python train.py --n_kv_head=2 --d_mlp=192 --activation="geglu" --norm_place="peri" --qk_norm=false --bias="none" --lr_head=0.0156 --warmup_steps=200 --decay_fraction=0.642 --final_lr_fraction=0.0 --doc_mask=false --dataset="wikipedia_en"
Each number is 128 + 32 x the weight over its row's rms, rounded and kept within 0 to 255. Layers, rows and columns count from 0. Numbers have three digits each. The size before them is the row's rms in percent of the matrix's.

# layer 5 MLP gate, 192x64, rms 0.117, rows 0-191, columns 0-63
102:117135100076140156053117110151141137104149127110128119173140139095164132109081128091196155109157120136198128113181150122112111153140147128139121158158177156150112095153103067081145050068158081
092:148079097103130140082112107130176169127131093131112154110116109171081182136036168090154074147102106089147144145094128116113091153107156095151150139153140135081084075129165082116139138094178183
115:132151159116117084103124162143163098156110109163150148111166134125202113144080102184059127177074129095134096117138123164137115153125140124062133118121179135155076150135138157163095048079138174
094:066128133102081118182147137137081156151164136118082188152124150089173130144187079148111113165166102097110090123134123132123188125183134161148130153175163126166082113110090190143180146143166139
099:065086108119119125119106096170146136143150102098097098127164080076119143116082119120169164117138146120164044137138201101106087147120131172100107091123118059100154151123172129090177091108167163
094:181095196121069084147109098087138142120106129133146123107132193090119150059038154152126168093151161129141105167106099099141076102110097163150102086147125097098159124168122174110122127100132147
086:158120126116144130099139141099102160165092169096134064124119210132126122141149114151127122144109115128104150107113103161097075131119131108082203107166178160181109153108102076080183151109064071
090:150145055173124108175115121103145127104121131121161131129150138132126117080119020174112114141144130103149128119125137057121071083103140126135087077143096181106161164073123154158084075137122160
103:147144155126103139113111113122158075093165176127123070097144224112150076116117152094132187143130119081159156156086177126113143130136133137136130184147201106119178133108161151109063098150122088
102:110071195084130097129118169111134109123139125138039145142180206122089116079149168120111131066152147107138167101097148066111128194150111146060176147127160134119119119144128123128124147141143133
110:142118153126096180150132123146062100136156202127172147097132141146119117125089148115151124129102152182109133132094149167128166105147063179146082100133127102199181162158105147098136130181125047
102:100156123090118113114160121145131157074125098126056133182099160099123067169164159134097183152155154101130084178169121110162133096083118099092157135121112148120154149139190121142068159204136108
113:080070129138126113115139134136062141092156136172086145135174120215166113155105169069072157157146160099118154129182194125135137098093124119170080133123100172119110175112146143171125125156145126
110:152179103085099143106149120171118040135138127124105071134195106149160090124154102134101142072120131194136156081135237119084125138105154134138106116095117130131107148144139185107135121126156143
098:088103091069147138118150161160137088142209098173144157157105142086114137109059157108114123100161107126033094182071136103126065126171094132129131130099118114144098167146115143128125139102141098
099:099158118173167089114118105096056152188141134129125102115071183124077154122157087081044150124091142119128131148107090114081091124129138146141124121123181093156112093122111175107151096146165068
099:095098159152110096115136137129069140083128107114144098106177069154123108136076126163068133156092142152167072144055133113132069146083175112151103087092175128175140181101139163105107120099138151
102:171165153140099088096187074100166183129135131170158105117166136185100057126141132101097144140101166198130118153127141119109139111082142148116127089129139084175133062172081095122130162122121085
102:127122125115155164126071105139130142167188091115150092076155155171103141114193096095101123174077140122099164094115120168135102166081147171156099099121073109119118212150096168081111108109143111
095:094099089117130129136109188142125219139126153128134149092128130089070168161089076151117197083151114097157119130151114120140122112118189153174153166090125127118130063176150105146098127078159164
082:139153121129147165175141180159171198119191109151120096081087121204115119133124096156145099157116063110066090145147136119137124138142101156123168074195131157110132080140162160114107145093156126
103:128178118073119124131075082074117129157145101087167118155103174119106184109181144111188133095149138111142090107185157092063176121101149126195092110152118117128132132119117079149146126142194139
103:147130216125118082095132161103149111148131180144147150158087199147091134078127095126116118117145129091090128096116125139119121069118136066167134138189156163162126115199083074167105140108131157
099:130051187102109154189099145158100153128133111134161173136114114119149139140061110043166061157136092106170196202139135126149167133137124116153121134098140165136140144116133161142166152151130121
074:159100156119079139145255147103115132108129159090097084112122135112126215070124158145151125129113145150103123139077123100098160131111120108111085115145169103126079116117156070113138128102155131
111:103141169133115108102153124123125114102097134164084097126088125121085117195112130222141144113092125127185093154114146090086202107180172196154123104163132086165180125152115122148167124113110133
101:174140159157160117098109186118171210149168104178161166128097095158129117157147075159130212071120136125117165089084144115173110178127152148174121129170147135105160131135162137132135148089115118
111:116102159143132089125139148096093082135148198112132144152166132168130097165100076108208113066157139157156140114100111128119135151177106108131097082102181102137181120108154090114107209171164129
110:063175124092096124105139123152110151085097192145131147121190110136130149139095136110094112165090109084105117170103132138136101061137151082181155123130138141179093151138166151158055126050125147
116:133160126111116132081170108165101142164090132093166145143141166149109080128212129125109098094110187115158096060148122120068170099146132135118163093129118184049083154159087157115141114146107113
096:123101112138121161130129118115186161128191146128141142171126139147138132057134150171063111139137175108158139142048116121156109115150083172181150135083102087103180116160188154080111092093110159
095:098158123056111097138151137111127131193149111177140177147061126133118125063145111157095094069107115161171085025146115166127127097161108132135127147107148114175154116127146156160096088132106136
088:101152129120181119121136220111102193096124124139153089144113140113105118133147102191112121075150109127145129176046070120154152090074106130147168133133143094099161176140150117164145127165147071
095:110141122106133153127076142150135136112119125098081156096119083118156161175087168137140201109146088066099130157133157109121112148068124178045077142113158138125133162126144083089164201134125088
099:086188100151109111135187096115171142170197090121154121140151121136183081085143103170116137068111102184119131141134120133078170086087103129120115101157111098162112111201143158128168118143078138
082:087111092060130116138121104143146175111157156155106093057147179171103141068136147129107145145026128125084112123093109071129140137150127156142141164148127071093140166135180117165119127116125078
085:182170161178091155149124168102161135137116128141135100145117170059123100170156088126142145097105082173165170140044115100113166112115104082080151119115187163153112114115100181100156118133114090
107:085174132135098174115109114079115103147160151136127146099159143104074138127141118100233162065142115133128152103107086172144163105107143131120124064087082119146107099123145054165099138091126086
076:078077102082157138141169134125118175104117089158074089148103154140067134132082140120157163082105130175092195110158117138113149162069121119132093191138181112111127094128149132089170122076093131
105:128116117125153125146156173207172117122143151205108127115071134117125127104077077126133170144116130116097083124105131207118135112152185108119133125091174162132068123176049125096094121150111143
093:178130137095062185095093167140137096108142122106115148193108133170083155180109113183128170107136168141155111172143174121174090114113160154136160192099156129159108144087115115124117197100152142
105:108166179150144087091105168189136065111118156091149123114153138102092085165122097132180079122141155102080154112124142117131139174124111086119150139125097080077106123181178126059098128091078097
107:056157122142155111092124109152097072098115124139124141149111107163146151130114165168050115120187101105115105150097092115110138143087040200093193110090145140098111099121149136120100120164170138
115:139113108143099110067096124086142156188112142125173166208154115106158170148097111124093138153163117141198127090151139170085135125112117084126095148104116165164106155135173180131165137123213141
095:112175127181083105118133123181073125158182092131108155104137162152115104093097128151141108093170162109086110085117140106130072199121109093084130167117088127094099156102163153113198144182143097
106:179100142180148171130160137148168120186070111130136116097092105097149113110118102154105091122171102104058073100151135145172148137123176109112113071078113057163128138131142172161085105126172144
097:136145072152158092173126087096097103167147123125141158152100179132136179075141117085132147085112149144097208102086157106215085146149156135128138090138133135140116061122078121116114138136181152
093:166110204101085090111136182142164158099120164134150116067128144091135098116125162050153080139159140189139118153177114145107188131089138113151135124083117092092119120173128070123161165149121150
100:141083133091105134108129056134098113110043174167133128120084138085082168131133155140158142134149148090166122167064129098139129070134135134104126136092097116154092101197082103097118118102065107
100:084154191071131124108138133098154077164175107179086129165105093109098144133112153135106115105135063115085136129144105120148157063149095088095139089124084120199095167136143115168092174144122174
112:133079130115185103140168112109075123102152110166098094117166074109190110158159187155096120129157166209140167106138179123065170125140135079139099133133123097118135121116089091145151094173140093
104:103161104141131130087152101126112139185112172192137148119137124131118113159117179117161090099103143162082182090160095105130084150123109092120046121107177154161083109129108134088082073061142092
098:159150171159140177169108111171134107136185163103170110082116097097101156147110139064209140104096111155152116118175109129099117155174067079129120147171125090154123144174144141082132131152187113
110:134087130087143068120178126190115086152086085177105130154136121168167085167175119176148114084128171166147132114133090160179136123141104158127125165141134131149131130159144112075124186156210109
087:155123190110111105186137115075084164115123122166112153135104129051093072146121130180178139117152151124116187121156146096104125173106132080125099117130150153107132125135141078096142180185109054
106:124146153096130135109147187106163079148114169131154085209110142169131116141176149159150053126130084133089108178086128110123181152105174143137167077113176085142181161147105141139151159160108130
100:125098153142135119118158097141144092204152125149135119169173087153083076078111154111176166115110065113162173165107135118183160175084092158089093088123142083157142147173154130156156132170148127
110:106176131135154120084108141158134063147130098124178192173130146141076129094145169129183073075097125128108160141143157141155122117102110130103082137119118152136077131180110091041165114175160151
096:111153183096145116109137094152113109102127112094077123088145115153172082092109138094183116125058092086111113102101117147107073097183124188134115151100083147154064126184133078113089121160106103
098:189126093164137126115146081197125146114123104140089148096153159105145147108207098148055116073147128140111137100114122108166100160197091148106086136125139106124111088156146083125106107111134213
106:100119116089139116150108150181137070119131101093058119178112101129136157100099138138144202105177125104139112138147152162159121120156130152121159147118174078077142179076101151109201166097064115
104:110131131112140145111133118127106120156100064159121127127114103159161082142139070112188107057161133150170154138135148103098124093082161155079122198076138195079106091169102093102148096139095087
108:124173113149144078053153079126082156156128153104146054111127129121091130088117189123090171121103141137093135079086145137058055104151146155101115097093159111139144172120115102085100099126126126
103:140133134141170060139150066119118075138143157102120096062130112138158097139142102114146132163121137165114129112116117187197085041142091096113119088142094127105180129153144109129061118137157183
093:102090150103143086169156150131087198105140179107120101151112119106085083113119179119113111153119130137085061112150114065138147123140095125089069178112162125103176167161145083116054122091112120
100:100143162100076160172083137150145155144143134141105135084140140141037167200120155111125145107117184118095062132155068102096082134114103106164104106168120176119113151164109065126123146137152097
098:148156115102101178142073090131185099130099128174145149105124094115174193071151098125140111128100160123161097132132176076118085197111176108161096122115174181120082127146099145098144136118091175
086:118143126108099145169119125058098058089182148176120141148111172169137124183121080112109122070149171117149108099144132132161187139136171096166070117096100089139106144148121115174094077098112166
102:102089104153107110123191103073081147115108133151099156144080153185135089145076142157060065111148115144078100131148097114091054162115129114135111099110129117112168142175120074143146148106073132
085:156078138109137180175156139094146165138157133146129158086149159088113064111117178124163112128130131188105164129111154102096089121126102120080146155095134129172085070084101133133069073104073078
101:062078088087180057184148150150163120107102165158077124120139149111084149134150169123166132087175183149085135112082138164111135155183126115144147105099095118147108104148185157136131166120115099
090:160120170092173159071108066159139076170173157105161150132127094165154125125160088124117184121144105141094110083209146137171094109151160108078135125122093145119169146125107125177143066139161115
099:179173137107101112143120088139079076102096076136183096109078058145161144170113107130098163140099129209184118171153126140095093104114112130099124122150178131121135123108087097152137158080137082
097:177087147067122154113116128123135111085103152137204102133202114102150136088103121104167083158189108150147082129102135101168154143101106114111109106176169151186111099124122123131111062063115149
091:144087126134159103148120082143201088087156116125121125123125138133133142145147140176095074168064075121104081161068096128119087176174131083114116109124124135142205116093119107089087187128156153
083:140101091144074142160149117107105162130117154119092124153152095128116100098075120125185131135152157138162178091147144158114066204184141182109115149090154112120115171153149124114038110179119171
112:137164101145145104135115111129133114093097106089118125207141182159146184125119156137164086059102182111107064101092152155090103108148134133123130091076101145167155150158107073068133079158121155
098:057119165120094178112114116133165130154102126169132135143095132119112109177087156158101157114126090188029089139158152133094149140163066139113107128156100064132108134139097083071112140123136081
101:113158125117072125162176098127116082084105127177095146154123128157176097097146159158092112150171124145080125125140106122070143171087126142103085041111070078136129119171056132102116158115117147
099:102117112162180164172138087114148087113089176143109161168082162119189140132108114170158154076127148120108088116076153091162097184174080077171125119137170124126148096089094124155169145111095150
104:110090141117105153174184101089120120130170110139111122154128110140087070210102139079119140074178155151153084171124133067098145101107162134150191122124123087114119125162144141045112140110087137
101:179164177090099100153065126116161125160163128136178115178137184106121155137198102106184150104126151147152167149113106144115099182116145176108153145081095112096116103067082158105152099113165124
109:141122195117161093168163117135042124123106118131096174098089145131064110170123115048144130094163106080098128085126130152155162178142150083156176127146169129111102083130118142138131190112123110
083:137168136095141148158173105102132123077132131109136069142111136138102100107110211109101169178093147163070108096132121158148202102152095130149107153188169125174165136106206124117153115098116104
106:145136163069126159106120129119100184150134104176084157112183131148109107147081077105157110093158089040114078130141129105190122148110132145144132169140120077129133152087155104157136051166095131
101:096096092172144116117183106103057088203124102157119094100082105105135075141084178151162128125133110115151183121070120101174085135123103095142125096136141077122080150132142105081090107116169123
098:138183141120136093146173134126125097153149115158132118146171149090118122136140162134161163111105136164075141141091105109090107151181128052142123073133193112159066122187117130106201126173144060
088:168132089073122184159145141141169201154145150090096086128084109116126137163093129123149123130184121173112167136114099091140139130135136125073179225138195100143101107136107123114139134160100174
106:131155092149170146142164129149129142173083168157160102183087120103181119105104086126071119119196139109050143157154165114147109106154088113101130083078095105177091132170157125132128097121073105
100:155120166090119091165105118113156075125139086112140133156094057125168146123068091146157094194142085124132052098142153134094140073119127099135099118133177102177141137162158153149132066142168090
095:085157090139151135090155156160101158134172148103176104120070141143077111162180116151114189073125127114142081113121069114145172170123158133086113069134090136110183125172091126133118133059159139
105:098148129130146100132143113129109069059112146069149072065155078156111106076068147132142097138151156160137134161128169175140186061118096148091111103143130128173113110105121153201111121149109118
081:136073110089112149139088150116125152149121145109183101082119177121113148100125105082099135143231079107058144150146093124136108090157099103089085114102111182101164143112123159107110095077082124
107:127144159161184143161120163106099146115105119130103198105115106095171138124091096149082125084115159104172160121184135113171140185167104116142159168054153111131100071166180112080142140128164161
112:187165167180129156096105159179147103126146115152188135106141152122072125117147112122099143143143165113059100120097148078091166087144119172116078179092168118081102093169104158122108134169164088
101:129077155082108126113141174151108181133125127147049128115091158102103123078128166156133121169112088123140135169154136090168151138157221160054122158145139107157162137195106105107174127146135115
099:116076123114113107148097132143176186138146105163162126150185108072155161119130111107126140089224200171143183123148089109109147156095186187144123119101093097128158136097111123131148110166107107
102:151126165079131079114158106126108127108196129144086127122122122122117090120106106128120188114111139161081115176121084105127078156181211172131099151146139108081149148167153093132121202076102083
110:112154104146105164103083125186087137139154155136163077116128161106162178142168079091138094156163129162101158112113141154083108069112098133165096121136064112150095024128147085111138108159129126
105:108103108071118141151076160080178137140172160089129094124122149142081156118102128079137160094178151137061120118157220114062172145124169123101125107091133138158095098131115087179122114113111112
098:090143150091087112163124141100127134153132177136098096097144179123132128044079171138129129091071166104112149141150218060096153121118165109118161154090070111105136112157169113097145166128145128
089:105092131119059167101140130158113157173178107082147076154124178124116065109087124108157138138089118109186081159122140086152154126111143174093099133157190153146172165170137127087092137096084106
102:096113117070104186094135061133090110113159115120185097155117132121127120136085113140076153165175130152117087134163117158084093102086092158162159143197146130149031153108153101128139143124098115
097:165123141079083183219106112132142137094107122152075148118105169078104169169094131132194126124058129109142099093158163133107103128191147142145138153086178104085112111147113110119105105122106165
115:145176121081169125102147084105099112100178093146129102140186138136127122099191156172128120131178131106118124093122106089101156131163100174157134055111145139134194152079126085133078192115179117
097:121162078121184109080158147158220126060117152076130165105105159148099070150155150107105112161102119079083110106103148159095129131083169100094155067111140124104111151145116161149101147104102123
095:154109137171081090106132152162191125089177147126102137122136141123097146102155191175059114145165167160060145136101098171085135144103120146093154124106113114068157170178143140153146144160069146
115:139147079118115176093128061128100086130129140101144117115100077169107106126103127162138093155153124096143139159052161134111101081120135088050098145143086162107090156092157176146114063149081101
099:059147180102117090093099123085074130136185164142165180084097133095130172156158115096152147103124163136103083084098099103106099159094183148132126158169183151104154120167104148133087141084128148
098:090206101102174131066154150170168141159120190105104114130136123139098131139154077129087136120109151141133115210136143132093105096149175101094168088171164101166086094143126139127100139133186169
108:088153129069138095117140143110082141182111107187169151099094079158128079134177113122090135093145132152101163142094112157138133132143142117121073119140114078085059084145164079078110139197139102
113:149116160155160170191084140116129117159163069086139123144163113114145153161149091139079097111102135149156177186033077142116155086117135172095158136149088073183119107111158124146102124121121126
112:090168075054145128147151099197132114131159092126115162129119167135136055187141105105132068146114182106107140153111128173105127073123146092117092139148119090062122164076144106114096137126167141
070:108111117095077150105119153134116147073179091109158141118107094097155123162129167212106111134100116169108103159103153148092102089161085092073117111183166112140114134071175119108126096194115179
095:101149137199098142136109121100107133141082089158111133126104133115068136146049124074170154095154100137185108126107120109082139135120120113084140142139183135073104118168195086119156053089113136
102:068105082107124146099164072139136094164086116112068112101120113123112083159117126159116113125188119124160114135073077218099099172146150096155128134170094087161152157172131106172113096151149131
089:129129137088170178082117114123164203135144162146134134118155116152126111124136137146200117115073150142117123154126133077151125201171090104112129136140171122126144104130179111180061067104130050
119:125075079180124157123103166212149088115114125100098114082079105129147168144130122154117156123170127091192126137138187079104114089123092119132142064138110176211122113140136082128116142116122135
088:108089063088159150155142184167119159180122123167162083139140164081109113112181091144151108107089081194134103118120122149118106154090075180117108125091168138117111079188161131153108130118121086
088:162178116116090115086131144112131143131129129145177096165069163161071124121113163128180134082093152126065180099103169135165154191168143142130083203142130156155080108167158153129093122134094137
109:122127082158129092167144031103129106097110127076146099152104171146081130098115138153110075149096121175116129148086131159138195112109158131172116129078102083153081117137141104209139103093113147
085:119093104125121132161151133198155189140152166138150145077148100155129082096178128041117159157091134136104147160105153128104118131168115183126085186113129108126062060138141107122074122162128110
103:099131136120174157040069105095123087100064122082085126136108149149184165133100072128102086106174136138157145100106154109084113125140134170190112115144122134128150093100197097178129145137125127
096:140110154126039196132083062133104160088143156138166155074147159172102207114116141081153154117195127139106148169087166150105121106130109094115142128117147146138081091123114109157130136089129106
097:117114160133092188124116107134107100151123156022185126062110138110186117124187102133169136105129116130134101111108114083151161155093175127087138116119181126178110168156124159132134152199142133
110:106168154158076130113121134140086132178152134108118099101109111145115150167127095106170114101162120090156173114124117198123105128178058115120162108171140155123128089173148079118122080138192219
087:159130112133121113079179143147073109097104164042174111103083123130137083158101121095139138134086078145145107124085108141131129107156128115120080088174112089138145183169167146169106043110128097
086:144081048082146176109134143146081183122123149106127119116153145148101176120103119104110079124087121157153093150099119142119132087094140149129109143199128068140204091140158137120118179056094119
087:100106094109108180118139069123107152098142118131129125091124082160094134137094182113163123137084154131125074048097092176079108125109197173052120149072102123112157144126109093110109114106130088
102:085155083085143095087120148110104152092112129097120100165084136135091162205148134139125159114175127094092109160101084104113039114115121126111105115092105144136085119170082112125109143034104121
122:151125122155104085116162099170127107086139141156075063143169127150121119151102105096051167179143118139137117110086135172103152094140094146142112119101144119161125135185141246171147124139131097
089:078151157114088111123113126107098120125134151122111117087107163123081129090181130123123187118156109109093047127126051168121119128078096148128098089066126097126161151165123149181065063127136100
108:105132139105180099131057157127077100091144090139159148117136166131081183132189115170113158124131125120176127176127193198122100113090087175117167116087114148151135172157097112098123114104181126
102:140133057123206168124152124091148142175105168134158113138093135106128137136153126073163130097088092154119105081174134187127078083108081132101100126135147165135030081125122150127090115125128116
105:125135154122128120077177118155172077130132157179146103175064128133142115129124162109141141043155056174082123128181114103080077099170086110119134061097097149105136122138102111167136138133127147
103:189086106127099090166111125172114142215129110030096178144113118151126157173144095084112112081151164131140150147102129128115080152104126118122135125130150140122101049137144092122128146153081175
096:128122114135078144095126077117106165085164093130075066113081152140138169135125101090144169136154102085125166118134124168166069044141136071122085112152121126154080075129091101152113146176111149
084:125061130145127103196151116080091136108141118169125152102160080134118129163073109119136077102109143158164129098151085174165061111171166116179103193131125133110140135152135114126210120091161118
101:141129098115160095114132117186076163148137104095190147164127185141091125102175150123104140140095096116132161104108142139051115127140148135123110162075099128130137125210119020136152116136153166
090:108110087197113136142136135110098126119201103205088100164160129131100123129154124151068086153112101126120119131165179162094157083071133092119072133152086118107144107132186085136071113127096150
114:132195095100113094221154111089133170149118126157134123161129106101114145139102161106181123159106163134121156094165095147117157116178146090090156174087098117156070105156163189171142135106100084
086:114134091080101143140119109127172114126149130103068166197133113117130100169099143162110118191097157116166033101082159148143131128092133132151148133102096145068157148147108157056114112062127131
095:183092128164122104069176110172123134067062147151097098173068142121109121153105173151120098124126121120125108090119072134133142148095117076194141096132109152088099157153102065163097120127089099
099:077110164122106155106139082124072140064164114076170115116131147121149114131090119123123167075170094097073083112162142155114072148199101110166120139116103145133093124126166181162074171110157111
111:104157112118158118144165144109074116062152123159128164136100110114152106133158159021110131151191123145114154134118164169140098079102136089113134173172170085141087103148102065113110098095095150
107:135129170118178148126105131129100159196149183125147163128146092116115160103087125104088172195083134192116094131130103135122114132191154108168075104115129107124078065079075112089118147118086140
094:107143084134086096170148061106130099121172160154114144096137095104091119103172152107096178142110157097110118144064144139096109055147111148055092137128064124055103141108151145129095136138174137
084:064130090095092142118165144143124163135183185173153161096110127107147086110097107086149109083092112120110075136104132104150112158137131165147208135114149079092106164156082126099059108089092116
117:110087141125164128166222107172086154153162089127152130103129090078125041091107146139101125129179139126138167163111091139140153115088171160084159090120141137113154118122136144159118145061177157
102:147156120128157133155145154175089099135091113123155160060088081129186132117043123120150118130088137159155134144089164098166176056153179105123140096173098126135132164087176124112117166085153136
113:100089103127127156142157137094054177172132097101137155150133171135109110159151145098144172144174087096175128164142135158118148129109125126135184166115103140101060069193105133097129210148151159
108:189134157082138118141125146139180129129148144188094177138089144088157128111126127109153126164212155107094107155122111128146142115099072116124058180123137081079064080127106116129180104128161165
120:134116156125094078097065130138134095075140110169095117126166088144103201067069117117109113145146113153139157093085153105140149115108077099124110098146108148205132132132146124149170173148135046
086:134079102146096158140126159157095179131096137120058098098120100094115144165147100117128156089092074123184103185142161163106091122111196097150075132146194169170133115134129120125118123086103069
092:121106135094156192105151146115140123136175119091137113129107104150061120102152145076124132107063180077081116097131121186135123139137153110130173081057134076065073179154117109166119145135136135
102:175135095125137159077128148106058121132105116158122182097108171152161143110171134148088046144163135128115166074140159117099161129116118132067092118097164115081161090161162092100156163086125082
100:090136154161180073142115065119104118118042103162109139166117159143113148132176132111164062180129107140128135170155069143136145167123125170069106133128091147141130114144108152075119207129116128
105:157104175123129149101115188116129079145145142142178188158152103208146098144151087147118095164176092142159130146114186149132170102118054104137133126138136120183119102071169146104092139125183138
097:117120140201111119135149059136142159186115161180185141093167158182182122149137106129104106100106159114129123113156149090072069141158115163095170128133162119158105121117067125067093138145107163
096:199134122177071161120161122212125195183151139159143119124157165093157127107144112167151090144142121114074141152062145131080042094110145111114096119137167136123149116125127102116131151123125164
111:124140143080135161081142127152145170160075132124136086180098169157145118113134133102129082073178157087133152133164110112119107101180156140112160158114096147165156186087084189134163053118139084
102:181166147150100121107110157132144135075116162073060087097121127167113178149088185068123175091128159111104096136155156180103087159097148091118141163110128161117140176160083098150114169094143151
106:147067123139150159107142104124062155124163129101069144158122152142123123183075113100079120099158180179123142145140127126132068178125172144118108166151106103123166070145074119106156179059110143
093:120146168104144182144097132164135122069091101144089152110077153102106112135185144099161103060142158117118149187101135131115111163197112117079072174107132191143122153119109070140142105113086096
104:119090168143096138091109116135116115138139081119029161161161110156164167154100164185103129133141059132117140136143160091148102109153100135203130121163104065148120142088120132107141164154101196
100:102135109132094084177130145175157134195165162120080124157150119109126178111165156100160143109174167165093125145098067174122088131145157123097180167112088145133117084175116134116075094178177145
098:143104160030128153107059131140119162097145147125160090140077115099119175119136100132148116099191134145106115153099196126142100132121086142162138156087162168126072112114123117158118052173153103
084:145182110111087142166119071114123111142180129114163102128167102130179114126199126163109164066132177129121152152085187135120015195124106142130129169164133127109127117108138163137139130146136124
103:065150107112120129136108097154154052105141105069147079169163147133151133157113172111125154054118167076107099123183136117110121131118158179110105150114109176170187118110153128184149125118157070
100:166048128068092179143132151132129129155190124146116166081186105147104101122116163174140089106121105059177144121109167140140137149162097116090110158080156151112122156140152138141196099097107094
105:166121108090102125109118150159130125086170127144097180103137084193184151203117087132165144124154117085120106097105137103155147102147158120065166128097136115094134201068154124165130110093176091
092:171140160081098168182116122135131148197141116194170099163111134124107132099096130104128116130090087162103119093181110177196160139111118139170081188089201132109167122092149114118109131128100146
097:098117133148105103194110132120151103098152131104120188157171142138158149170117102093094147078143122056143085126169142167131109098178160142172174109124181149155147150095130203193104109145124088
086:101141075106077164077110189135123167142135118112123060106130131108158128071141099129097146170112131116137115130090182135181054137087071080118085094141124102135132102196157098101120148084128132
098:134131090112121164184135126163136086137148158144116146195131054166124127126124151143094174152162104115121163209167203105134138069135099099123115088102127114106088161162190140115137102181144146
110:141115130152199172130081066119130076168148133159114105116163162122128199113159069130152146135058058105098091099113165177118104110123118139126121087133131131142112105158168101149097160181172116
106:097170139093160177096130134166124076100110156141071086106118145139112112166161137154158206130174090087123109106156070101182103086118126204145115147103097127143151186090120161136104120119114167
111:091088164104135136120085122119117167173114083055115128147133171102119130096172089093125139103166169099093137127127109177118140095146148216110054201117126165122134097145075146126087150139105122
094:133129068135170146149149117135111110122135107163152113086071135107101114086181109119154065037130045134130157147084130100179138133184117191097107132098113167111128117166103166144110091132147120
098:134053141120116111178127168094142117125143124144071095114069133125144149120088153090139186169104082133180124096082095176137164152108127155115104127159081103178138110145131182206085139089114140
099:138106171106132086151081092132149201118120153183098181075124110102123175191126079176117117128124161130102143102152150144123085165140127107096156083151119088155121118121063114087144154132104050
096:069144124086089154167099092129159134160162059127113096126110152150138123115161151134078119090125101119071145192111138109171154160155090091093135158136042139097155160182110154176107109085121129
090:154129134083164084175130154137093197147113094162076196129158094099134194129099131155127092169160139158094148142123081156162178089117103126104122105164155096114128123152104095150202120177151128
093:083069139144127175125129120147121102154100185106172119140182135090134122111163105116119132052135148101162125187151208145140148141107135135108068130099117118152091061146091188163107094138178119
104:101180115143108128209099093193183129104117189090085157106178135148086158129117095130129144058095106118081087159073098125143121150152124101179099125140107109121137072133094152119091121129098129
105:199131182138126140141117117129168140116109113111140115148104088161146179089092186066132133119148150088105155178186128092169151107128159139155146093116176114142128041039126140127162138131116115
105:098135110120119124135129180108167094092116132145112131105158178105104142134064096134095130091136096119105150164040081142145094110198137101077173099172126068134091160091069119163138160109101150
104:121085093162119191138121133163127096085128093157093144142175121124157167100133116129167104176193075137119149138132149084120098168163166126127168099145110115180138180122164123210087125173186138
098:184143124080164158166114149139071085191119079157149085135105146157112126148137112117085147139169173128124108124127111124092206181126073149060110148126110085102136132124121185186106119122110089
100:161105151100082163136099147115170141200131174129112152092106123154128144119173116071145114092136134080133141120120172197102108177173146151143124139133161108194107143181150097105053124142193146
096:117093143114151128141065127102133128123098104067118128177085177137093191120177128132130079132096085138151163125153065154102139136149193110136134111146156093092118189116069111093072113075156106
107:143121120141120163121174161170194090158115141135121096126203162112158115087125170149164139112132119074104121199122164031119125116155144133151150094145162101075128134150088152113111166107169177